Each number is 128 + 32 x the weight over its row's rms, rounded and kept within 0 to 255. Layers, rows and columns count from 0. The size above them is the row's rms in percent of the matrix's.

# layer 4 attention key, 96x96, rms 0.178, rows 73-95, columns 0-95
size [ 95  99 111 100 106  89 103 110 107  98 102  98 105 110 107 105  96  93 106 108 107 102 104]
[[176  88  78 152 137  79 115 118 121  86 180 172 146 140 111 117 151 143  76 105 130 120 201 122 104 153  96 115 129 168 162 152 130 164 157 131 146 140 201 145 111  90 211  70 153  97 174 146 132 126 130 100 107 114 134 154 116 130 124  52 133 106 184  81 135 125 149 166  45 116 156 139 128  63 138 112 112 108 159 170 128 136 102  66 140 137 128 131 129 168 155 133 105 131 108  83]
 [ 83  91 153  92 148  75 122  64  95 127 155  98  85 106 137 123  97 100 107 103 149  99 140 147  87 117 191 106 152  71  98 130 171  87 129  80 141 149 242 106 126 148  98  81 175 158 113 124 133 114 135 158 133 109 171 110 161 146 169  95  90 126 135 107 162 145  89 138 149 114 105  77 131 101 129  93 126 104 115  95 109 120  59  66  96 136  88  82 134  91  97 123 151 124 101 128]
 [102 137 135  96  89 120 133  81 124 147 110  57 123  96 107 163 156 112 156  86 188 110 153 115 131  93  62 145 156 157 112 125  70 171 109 133 147 140 124 119 173 114 187  80 230 139 124 125  96 124 134 177 112 105  92 139  82  89  98 173  54 152 150 194 111 104 135 171 123 146 117 115 100 112 133 155 138 127 143 166 110 116 100 146 140  70 168 131 131 119 180 122 169 149  96 152]
 [119 194 124 145 120 120 231 120 188  74 122 116 126  93 177 107 123 114  81 119 118 140 133 184 144 154 133 114 125 112 132 121 145 118 134 161 129 173  43 141 175 103 158 113  92 132 124 166 138  99  93 116 102 178 152 189 159 101 135 133 162 140 133  88 139 119  83 147 126 116 157  91  94 136 154  74 142 141 124  75 144 129 163  72 157 112  87 113 143 105  79  76 150 171 183 140]
 [178  83  49 170  95 105  94 145 130  59  95 103 168 108  72 144 208 118 175  97 155 159 154 130 119 112 177 112 148 104 183 115 103 181 161 134 135  92 153 125 149 142 140 171  42 137  57 116 142 143 133 132 117 108  84 127 160 159 137 109 157 117 135 107 113 167 105 190 147 135  91 103 146  87 169 152 172 136 123 109 121 161 119 119 103 102 149 170 130 122  98 150 109 142  96 124]
 [104  92 157 222  98 167  99 102  82 110  73 141 126 126 105 146 129 125 119 153 109 121 149 149 150 140 121 115 131 160  91 166 123  76 132 148 134 183 115 135 158  57  88 149 151 155 110  85 141 122 120 155 128 117 110  33 186 153  98 123 148  85 131 181 148 145 117 129 162 213 118 145 141 155 118 177 157 116 183 108 209 123 148 128  83 139 102 137  96 130 168  87 137 136 127 134]
 [160 167 112 112 152  71 221  99  89 121 108 142 104 150 105 136 170 144 113 149 159 132 101 108 109 140  95  19 127 103 168 160 145 136 157 114 128 155 180  85 108 133 156 147 114  62 108  80 176 139  78 152 175 161 136 129 125 107 164 109 123 112 183 106 158  83  78  97 171 123 132  56 135 110 116 189 113 135 136  98  93 128 143 138 139 110 127 120 165 131 164 107 130 152  86 124]
 [137 123 110  92  69 173 128  89 114 126 111 115 156 142 113 143 104 112 148 146 151 144 116 158 133  98 183  86 163 144 129 174 102 111 164 105 114  97 154 124 130 113  64 134 102 121 117 170  65 121  79 178 139 196 159 178 111 195 111 175 138  90 167 119  75  61 108  80  97 151 145 160 160  94 158  93 130 102 135  96  84  96 119 173  55  87  95 126 141 102 145  83 144 126 113 128]
 [174 109 174 123 138 154  60 143 140 134  89 102 133 125 127 121 125 104  84 164  88  82 204 161 156 102 131 145 114 135 119 167 156 122 158 157 147 149 156 112 105 137 114  76 108 162 108 133  94 167 170  84 151 147 108 172 114  98 144 147  62 103 124  84 202  80 128 176  75 104 158  97 162 167 136 112 138 134 119 176  85  94 109 156 162 129  63 120  75  87 116 139 152 152  73 136]
 [130 135 124 157 134 177 141 120 145  96 190 147  86  84 178  77 143 161 158  90  76 121  94 161  74 171  83  82  82 114  60 177 154 114 109 161 124 135 181 154 114 150 104  98  67 140 162  93 122 126 113 134 158  93 157 141  73 124 130 119  88 141 163 171 176 143 144 161 141 129  99 147  73 181 138 127 145  90 168  99 151 154 121 161 143 153 105 106  92 116  94 163  80  82 115 124]
 [171 138 136 168 167 143 137 130 133 154  99 147 106 170 149 115 146 178 138 142 137 127 109  63 103 124  94 198  79 148 155 108  83  91  94 111 204 142 115  82 114 146 144 124 129 166 148 162 153 128 150  99 157 127  73 185  93  82 138  95  77 125 154 157 119 216 166 143 124 126 119 120  67 149 104 172 167 120 144 143  88  82  97  67 110  96 123 121 100  83 133  94 135  90 109 103]
 [ 62  77 136 133 126 182 138 171 141 135 143  81 133 167 171 146 113 117 114 137 137 199 123 130 101  99 155 125 105  97 128 143 172 181 100 170 174 122  95 153 129  64 108 188 133 124 134 168 107  93 168 121 134 114 145 101 124 102  99  98  83 131 131  90 113 133  61 114 149 134  95 145  89 150  86  51 189 144 144  99  65 164 108 126  96 120 160 117 121 114 115  60 148 171 174 124]
 [108 108 204  90 151  93 162  89 112 154 141 178 131  80 155 143 108 182  80 100 158 155 136 127 151 146  88 105 102  78 123 135 161 144 143  99 107 109 114 126 157 151 110 107 184 159  73 147  89 153  96 118 105  91  58 145  12 149 127 115 142 154 146 150 137 149  91  81 183 137 141 172 167 106 120 130 114 100 136 104 133 162 133 119 111 117 121 119 112 105 127 190  87 191 140 118]
 [ 88 107 113 130 125  96 158 173 123 174 154 114 146 129 106  87 148 164  92 152  97 190 122 144  94 108 122 112 118 117 109 112 119 121 136 198 161 165 193 112 194 136 136 124  98  93  73 185 188 142 155 125 130 103 102 127 115  91  78  60 140  64 186 136 101 132 175 129 100 160 131 134 180 127  84 142 129 123  74 175 136 143 137 143 130 156 164  85 124  95  87 102 153 187 101 109]
 [143 145 117 150  71 155 178 121 138 140 157 166 164  93 128 109 114  92 136  93  54  85 134 141 136 109 142 187  80 103 133  99 135 156 170 160 119  96 135  83  58 114 123 137 147 112 111 159 133 186 142 116 115  96 122 122 115 216 125  61 132 143  58 140  73 102 107 122 140 152 155 138 162 153 107 130 164 104 183 136  76  78 149 113 143 119 165  73 102 117 104 103 115  89 128 185]
 [158 130 126 125 133 147 175 129  99  86  71 129  90 105  84 136 140 145 180 154  85  92 116  84 132 192 117 126 127 172 107 163 193 125 138 160 123 144 107 128 161 139 124  99 161 154 138  87 114 138 135  96 163 128 212 142 156 176 141 150  86 108 144 123 108 139 117  92 196 206 122 147 155 119  70 117 170  94  54 146  87 125 174 122 126 105 149 164 109 153  78 141 172 148  83 142]
 [178 154 127  54 164  80 101 162 203 151 113  85 126 122  76 119  54 121  89 153  95  98 100 137 128 110 130  84 146 152 154 112 150 109 132 146 174  78 153  94 156  73  91 144 148 164 145  93 122 138  81 161 152 135  86 124 100 174 127 158 149 144 122  84  85 142 121 131 127  92 130 101 151 126 160 147 174 116 174 148  78 165 181 147 143  68  96 157 124 181  97 135 111 162 147 156]
 [108 163 141 128 151 136  59 133  53 124  94  83 156 151 118 111 152 123 111  70  64 226 114 136 111 152 121 105 154  95  83 117 115 127 149 143 140 111 161 121 151 106 148 107 104 130  90 151 119  85 131 129 123 132 152 118 137 100 141 162  94 145  92  80  51  92  97 121 184 107 185 153 109 110 114  90 192 114 163 160 182 131  99 104 125 185 113 107  89 107 134 156 159 175 160 150]
 [ 99 147 220 117 109 166 103  75 176 147  88 123 142  73 154  96 132 158 161 115 160 146 155 116  85  97 111 157  70 158 114 159 102  91 195 156 101  94 181 159 189 170 159 123 115 105 116  93 142 143 143 119  87 140 157 118 138 101  82  66  74  91  99 100  78 125 149 149 127 117 118 151 106  85  85 183 142 157 119 149 119 125 138 139 162 142  99 115 159 113 107 156  93  87 169 134]
 [151  89 109  98  77 108 155 142 149  99  85 101 127 138 192 114 182 122  90 154 155 116 103 133 159 141 116 109 137 133  71 138 130  89 199 183 165 144 128 128 148 140 114 177 160 163 138 127 149 119 195 149  91 159 180 132 129 120  86  97 136 147 155 153 130 135 146 132 152  46 139 139 156  83 105 108 165  97 187 144 118 113  67 124  62 109 205 165 144 108 156 137 131 129 100  70]
 [ 71  82  34  70 166 163  97 111 124 115 103 138 164  32 103  94  81 137 165 160 153 107  85 174 131 133 126 112 123 184  97 148 112 190  75 143 138 113  90 101 190 125 127 182 125 128 147  82 115 130 142 132 132 148 108 132 112 123 131  94 140  84 101 124  82  58 107  99 155 127 106 125 128 181 163 173 117 117 102 115 115 184 123 158 110 135 128 145 130 101 138 141 132  92 135 104]
 [138 101 112  71 108 142 128 152 150 109  68 153  93 140  86 126 153 124 104 115 143 148 124 199 101 192  75 158 165 112 152  98  99 148 171  80 114 129 126 106  57 104  71 167 144 143 165 138  80 124  60 148 113 140 141  89 111  70 165  87  99 141 132 146 117 133  84 140 113 117 137 135 168 169 171 175 108 165  86 127 128 156 200 186 141 146 117  94 159 166 115 136 119 148  96 167]
 [ 99  80 100 147 115 167 129 134 139 149 211 137 124 173 169 125 143 255 123 132 106 154 157 110 127 121  93 109 122 146 157 147 131 108  96 169 104 158 167  65 125 135 114 174 132 165 133 150 145 169 169 119 171  81 157 116 181 105 144 128 140 136  77  87 125 175 134 124 157 131 145 117 103  95 118 152 148 151 129 124 124 105 179 122 138 165 189 116 173 124 102 120  70 121 139  64]]